{
  "head_dim": 64,
  "d_mlp": 2816,
  "qk_norm": true,
  "bias": "all",
  "init_std_qkv": 0.017,
  "lr": 0.0196,
  "lr_mult_down": 1.5,
  "grad_clip": 1.0,
  "decay_fraction": 0.92,
  "seq_len": 512,
  "train_tokens": 1345000000
}
Each number is 200 + 40 x the weight over its row's rms, rounded and kept within 0 to 999. Layers, rows and columns count from 0. The size before them is the row's rms in percent of the matrix's.

# down: layer 2 MLP down (transposed), 2816x704, rms 0.0548, rows 755-772, columns 88-175
# up: layer 2 MLP up, 2816x704, rms 0.145, rows 756-773, columns 88-175
down755,092,171,180,242,157,158,160,253,271,152,173,172,82,150,161,213,202,145,153,199,189,215,218,268,313,189,186,193,178,233,245,210,207,267,231,149,148,180,140,216,181,182,217,247,158,122,86,226,256,135,266,227,286,204,171,166,210,244,203,173,197,273,177,201,231,199,196,191,201,161,199,265,262,249,227,242,199,231,215,283,200,211,204,207,147,170,186,172,99
up756,100,219,211,224,235,207,121,199,206,219,151,235,198,188,212,237,216,155,215,199,218,252,206,151,224,226,158,235,216,170,190,99,204,255,144,265,182,160,237,247,187,251,284,200,192,133,131,210,187,267,206,254,214,243,192,257,244,178,244,268,211,235,216,220,166,238,210,227,158,160,272,243,251,179,181,246,193,191,163,181,184,194,225,151,168,253,231,226,263
down756,109,269,155,197,282,161,211,216,205,180,171,132,131,215,177,193,216,217,186,191,218,238,265,266,247,187,214,216,176,221,159,230,229,83,188,112,221,178,202,207,99,190,119,226,148,202,161,234,167,165,168,190,197,215,218,217,209,247,32,166,215,192,228,206,254,254,156,197,227,121,176,269,145,228,194,258,162,197,184,216,202,162,197,245,195,228,182,150,180
up757,094,246,232,264,208,246,202,273,172,219,139,159,186,219,214,233,175,243,192,216,210,190,162,197,167,238,190,231,217,54,211,185,256,195,242,162,137,241,172,183,197,225,134,227,195,196,202,266,183,138,243,212,193,187,203,138,204,232,86,91,218,210,283,191,209,233,146,175,150,218,153,217,197,171,190,216,194,173,220,195,233,138,194,160,238,255,137,182,209
down757,091,174,121,188,216,197,227,196,125,181,185,205,248,248,242,202,209,134,152,225,194,224,212,130,140,195,151,183,274,253,192,199,197,178,114,188,225,175,118,214,199,247,182,261,146,218,161,200,236,248,189,206,206,150,223,225,214,183,156,157,248,240,171,184,198,205,218,203,142,224,226,177,211,240,198,170,195,207,303,189,122,203,198,197,181,182,140,187,218
up758,108,215,247,153,97,316,137,217,257,92,220,236,198,199,222,193,252,154,133,116,153,221,252,235,256,208,195,247,168,238,229,231,258,226,200,179,185,236,250,215,219,212,200,172,235,242,189,211,236,151,207,190,209,217,135,230,114,266,138,206,200,190,208,262,151,254,256,242,224,190,191,243,229,168,181,170,169,251,166,242,186,234,247,267,205,117,161,164,166
down758,115,151,187,197,200,153,155,229,194,122,192,162,143,182,150,129,118,187,227,144,284,171,148,182,214,156,253,118,207,166,215,210,198,249,169,208,96,197,267,216,150,154,229,218,226,151,164,233,174,127,265,133,190,247,187,186,158,230,162,181,245,217,280,243,155,152,208,226,191,216,146,269,203,241,258,229,163,197,267,186,193,272,264,184,188,207,203,197,248
up759,117,245,243,134,224,193,259,197,251,254,287,196,239,152,188,206,223,195,244,237,228,214,220,138,245,148,228,250,243,263,160,210,235,172,214,173,235,229,162,176,169,166,186,245,212,178,211,139,198,265,211,180,187,135,262,172,179,148,222,148,203,222,160,138,152,129,185,198,189,169,217,205,179,266,236,137,96,244,211,114,231,253,178,224,205,302,231,134,209
down759,125,203,266,185,214,233,164,272,206,232,218,178,140,118,186,243,233,227,136,184,239,200,160,170,198,188,144,183,244,259,208,195,158,240,218,294,191,206,228,179,177,191,201,160,167,188,275,238,138,163,214,155,236,187,253,199,212,184,161,220,184,178,239,226,136,221,131,181,203,178,208,169,247,260,329,196,161,199,130,231,191,191,164,232,143,225,206,177,263
up760,107,215,250,196,246,173,191,242,229,232,159,182,218,196,252,162,207,243,165,293,162,233,222,199,201,193,190,167,171,177,208,205,148,257,211,183,228,232,282,243,191,208,202,198,153,174,186,188,193,208,184,209,127,159,212,181,151,158,127,281,230,177,162,91,151,178,167,264,193,216,244,150,184,189,229,205,168,186,185,220,212,230,152,177,275,217,177,192,188
down760,113,251,206,288,252,174,167,216,192,156,251,169,214,264,210,293,184,204,166,252,192,244,167,267,243,149,170,231,121,182,199,146,252,235,247,196,235,176,193,193,193,235,200,164,236,208,201,166,154,244,231,192,211,251,243,217,124,244,209,192,179,196,224,178,234,225,201,252,120,174,209,114,268,155,185,152,200,232,162,224,236,166,128,182,190,236,218,173,242
up761,094,157,168,164,203,242,205,185,213,238,165,219,226,156,268,240,132,136,227,231,177,181,224,202,291,179,179,229,245,206,212,236,171,182,155,173,222,206,270,172,162,213,191,272,174,237,257,126,282,176,162,225,196,245,225,202,213,174,247,130,178,171,171,195,234,205,243,162,238,198,149,263,150,282,172,159,206,135,168,132,196,200,181,238,208,204,144,217,172
down761,102,206,210,205,202,216,231,227,187,206,235,164,195,161,231,171,192,130,238,214,204,183,259,227,114,249,213,235,163,140,149,184,103,229,226,183,132,196,138,185,244,160,204,233,179,248,218,223,243,253,167,137,178,207,206,268,242,169,214,206,177,184,162,230,168,267,184,158,166,189,137,217,110,211,154,223,220,171,210,245,236,283,205,123,233,210,110,202,248
up762,092,222,144,264,235,137,153,209,216,216,170,205,219,187,185,199,249,261,184,219,187,232,166,173,147,237,248,291,197,161,226,195,183,309,304,139,202,144,154,121,292,241,267,211,252,219,224,258,219,184,203,181,214,209,239,161,173,215,258,220,231,168,235,179,171,200,136,227,179,192,252,232,169,221,237,176,167,194,204,165,157,204,186,155,235,177,218,265,231
down762,085,170,152,243,248,221,167,178,230,196,236,178,141,185,239,182,172,188,162,176,191,145,172,202,222,266,235,181,225,205,171,179,176,202,164,153,170,187,171,163,173,213,201,221,154,209,143,161,203,239,182,250,145,219,228,126,165,189,165,190,171,280,134,171,171,178,218,252,188,202,147,226,123,208,159,179,201,232,251,215,189,220,188,194,225,249,235,187,143
up763,091,207,234,178,231,234,176,181,192,208,158,258,194,257,99,203,144,184,188,234,128,178,216,183,257,125,138,200,195,219,178,226,183,217,220,132,219,215,262,249,266,233,203,194,243,164,206,199,220,244,212,201,201,263,130,173,270,209,217,201,200,181,262,213,238,157,208,238,237,154,209,168,181,143,212,190,281,172,210,216,278,203,160,271,231,171,189,235,214
down763,092,259,188,158,259,186,184,230,214,267,213,174,179,223,245,152,219,179,218,212,213,220,141,196,222,169,268,135,150,252,194,268,205,208,210,161,239,164,214,236,218,190,260,148,194,173,187,167,159,236,236,207,239,226,248,175,252,219,227,220,242,221,186,211,104,202,134,187,266,182,238,159,192,169,199,223,237,203,141,178,222,176,191,218,129,151,247,192,210
up764,100,169,214,229,243,274,150,262,277,169,148,125,184,251,214,273,252,250,234,240,279,239,183,213,221,200,175,271,212,255,153,196,220,223,209,200,180,218,187,269,159,151,232,190,193,208,203,170,214,173,139,234,111,171,228,124,293,161,153,248,165,192,202,223,217,160,184,203,156,184,188,185,244,180,149,174,217,167,202,150,160,215,216,149,215,230,202,152,126
down764,102,172,187,222,171,148,161,181,158,190,184,264,230,188,216,178,269,152,119,191,186,231,176,212,150,146,283,208,261,225,115,132,180,237,233,206,203,182,205,241,171,232,111,174,199,230,227,183,205,261,203,201,182,220,178,242,235,180,143,191,156,140,247,234,168,197,178,202,220,248,192,242,192,230,175,196,198,170,180,166,153,185,205,243,188,202,141,235,203
up765,087,216,229,238,227,199,159,196,210,223,154,206,282,164,111,220,181,178,184,148,191,188,225,175,201,243,240,160,247,141,213,194,197,166,220,229,206,241,180,199,187,180,181,217,205,153,166,213,199,223,220,185,284,230,203,264,164,248,203,236,190,182,179,167,189,199,133,91,231,173,166,171,221,207,195,194,232,166,180,154,201,199,242,161,177,202,186,124,270
down765,078,224,242,223,185,213,208,178,180,162,268,198,250,209,277,172,225,140,212,192,178,204,227,162,194,182,209,146,210,241,199,183,221,123,258,170,140,311,239,188,218,179,152,222,168,154,176,204,175,222,180,162,230,168,261,113,160,245,177,167,173,191,194,179,182,229,183,142,200,264,136,234,138,275,112,262,176,204,183,205,231,294,207,294,189,120,206,261,188
up766,105,229,146,201,183,164,169,213,167,268,229,230,189,185,230,184,140,201,212,214,232,243,194,128,196,222,193,255,172,180,180,237,231,153,241,187,182,245,157,248,136,163,199,167,160,145,186,208,211,213,192,256,159,216,221,159,187,171,174,214,116,207,236,159,179,172,219,239,203,188,219,190,234,202,165,189,215,202,225,137,244,203,227,273,172,224,207,253,143
down766,111,246,190,203,231,269,236,162,231,200,166,255,188,137,240,131,185,173,225,230,150,179,195,186,153,192,204,198,218,163,186,201,273,199,241,257,176,167,185,253,258,235,178,181,171,121,131,94,207,227,242,252,153,241,176,137,174,139,181,173,252,212,195,155,236,171,190,174,187,220,226,191,293,195,227,216,222,191,203,212,213,100,204,253,139,198,235,223,151
up767,096,196,224,171,131,203,193,244,174,209,253,192,187,260,140,272,239,228,215,219,204,183,228,195,260,237,208,199,162,208,205,249,258,178,188,241,193,239,205,203,219,208,196,144,181,181,200,123,196,302,236,203,247,218,220,221,243,264,187,250,204,254,165,232,219,209,172,260,200,163,190,234,198,157,253,236,211,199,149,215,213,245,160,137,171,218,164,163,209
down767,095,202,197,276,194,213,199,142,270,201,158,213,192,175,176,152,128,175,229,76,209,162,149,265,216,232,227,268,177,166,137,156,205,154,179,126,253,251,199,238,145,201,183,215,224,149,245,205,216,183,190,210,231,179,206,258,194,199,203,126,188,199,141,184,127,261,202,126,229,301,322,161,188,148,224,210,209,184,222,160,243,236,144,288,231,191,223,245,241
up768,101,155,182,173,223,217,103,181,209,234,188,194,187,122,144,249,98,168,196,256,240,165,210,155,190,233,150,223,144,207,242,169,147,152,161,213,274,184,156,120,202,153,184,201,201,337,211,194,140,189,272,191,223,207,121,182,228,213,184,254,229,198,163,134,194,199,208,112,190,157,209,143,169,174,205,204,176,112,186,178,184,190,195,212,177,243,165,140,115
down768,108,235,160,143,233,184,132,264,167,194,186,243,186,221,197,269,239,257,194,169,246,183,156,146,223,159,134,179,152,165,159,180,171,185,171,186,155,159,155,248,236,222,156,267,181,124,249,165,185,103,266,202,205,273,149,212,223,190,233,153,185,139,176,174,196,264,188,157,198,245,225,143,154,227,222,301,131,139,162,181,201,189,203,179,151,148,221,102,235
up769,107,254,209,312,195,253,208,149,211,172,263,217,223,256,220,187,166,198,212,233,203,253,190,205,216,313,198,144,200,232,176,212,200,227,221,220,181,207,240,215,194,125,128,282,260,199,221,150,193,262,149,41,213,190,200,191,171,263,182,218,225,220,211,238,195,156,202,194,244,211,247,285,156,154,222,196,232,197,162,237,174,207,211,154,173,271,232,189,189
down769,108,229,167,127,234,235,211,304,170,154,233,173,200,139,163,242,182,210,199,157,108,190,201,234,220,228,164,241,201,203,191,175,213,193,290,239,185,219,204,158,154,169,232,189,143,149,186,132,284,223,272,236,193,245,243,228,197,197,140,236,193,205,194,151,184,205,171,220,227,139,172,198,82,152,184,235,195,190,208,257,236,216,158,244,148,263,207,254,195
up770,120,186,197,219,238,239,211,244,213,192,200,205,224,259,188,190,208,204,157,141,150,137,225,217,147,216,185,206,193,244,273,184,227,215,191,176,154,202,191,165,206,197,223,176,231,136,151,178,224,246,232,220,224,285,213,209,158,204,135,248,251,265,179,206,96,188,260,210,203,228,243,233,249,255,155,174,190,214,205,144,222,219,198,158,221,181,194,151,204
down770,128,213,239,254,174,205,273,123,154,175,178,147,223,131,297,229,210,215,203,126,181,222,197,210,239,177,189,185,215,165,285,263,170,189,202,199,199,207,203,183,201,238,163,171,196,122,181,136,197,195,297,163,249,272,186,168,96,250,204,116,176,201,178,180,131,182,228,151,190,161,172,169,225,263,113,185,178,192,263,139,214,188,137,202,246,191,154,232,162
up771,094,157,195,177,209,170,140,151,188,245,144,204,192,191,181,213,155,179,247,145,219,251,191,215,280,196,151,153,252,206,132,236,254,214,180,239,213,180,260,208,231,221,178,136,200,186,111,191,204,177,159,247,226,151,213,177,240,206,195,137,209,220,174,221,204,150,233,175,166,91,255,229,255,138,211,140,265,137,228,241,224,252,147,218,168,192,214,198,192
down771,097,213,128,178,219,255,197,198,232,153,234,239,258,199,251,233,189,202,115,220,185,223,233,215,156,234,238,186,170,151,141,167,191,243,215,242,170,182,200,195,172,219,168,240,179,219,218,241,159,167,212,120,195,184,178,218,172,159,238,239,272,127,199,222,289,291,165,158,245,194,99,178,171,199,198,159,159,222,242,169,198,286,179,249,277,189,137,235,175
up772,108,225,240,236,214,136,169,216,210,156,218,196,179,199,247,160,306,202,223,265,176,227,255,151,227,194,178,175,219,203,168,154,186,230,265,204,127,269,129,222,150,225,287,160,154,186,135,271,140,265,188,132,138,262,261,191,215,244,176,242,131,205,158,193,199,124,185,171,230,235,153,193,231,262,233,245,240,242,235,205,148,227,187,217,227,214,146,185,221
down772,103,179,227,230,221,208,214,204,212,183,169,264,225,240,221,220,171,240,234,188,244,201,172,235,160,162,217,231,234,117,205,228,230,150,178,189,150,165,186,203,178,213,198,168,199,178,179,215,284,247,164,218,144,204,242,277,169,141,172,206,236,187,158,193,210,129,231,204,199,169,249,189,144,238,217,236,255,171,158,312,208,170,294,243,160,221,243,196,221
up773,106,261,186,241,212,235,184,222,210,264,102,282,256,260,202,193,182,233,184,273,144,212,215,183,173,208,162,263,205,207,222,231,231,275,160,225,169,114,206,179,246,207,249,230,223,198,257,190,247,267,151,189,217,215,229,203,141,173,179,222,183,287,237,142,202,319,253,157,169,211,204,198,209,127,224,158,171,209,177,208,192,186,253,242,135,271,144,215,170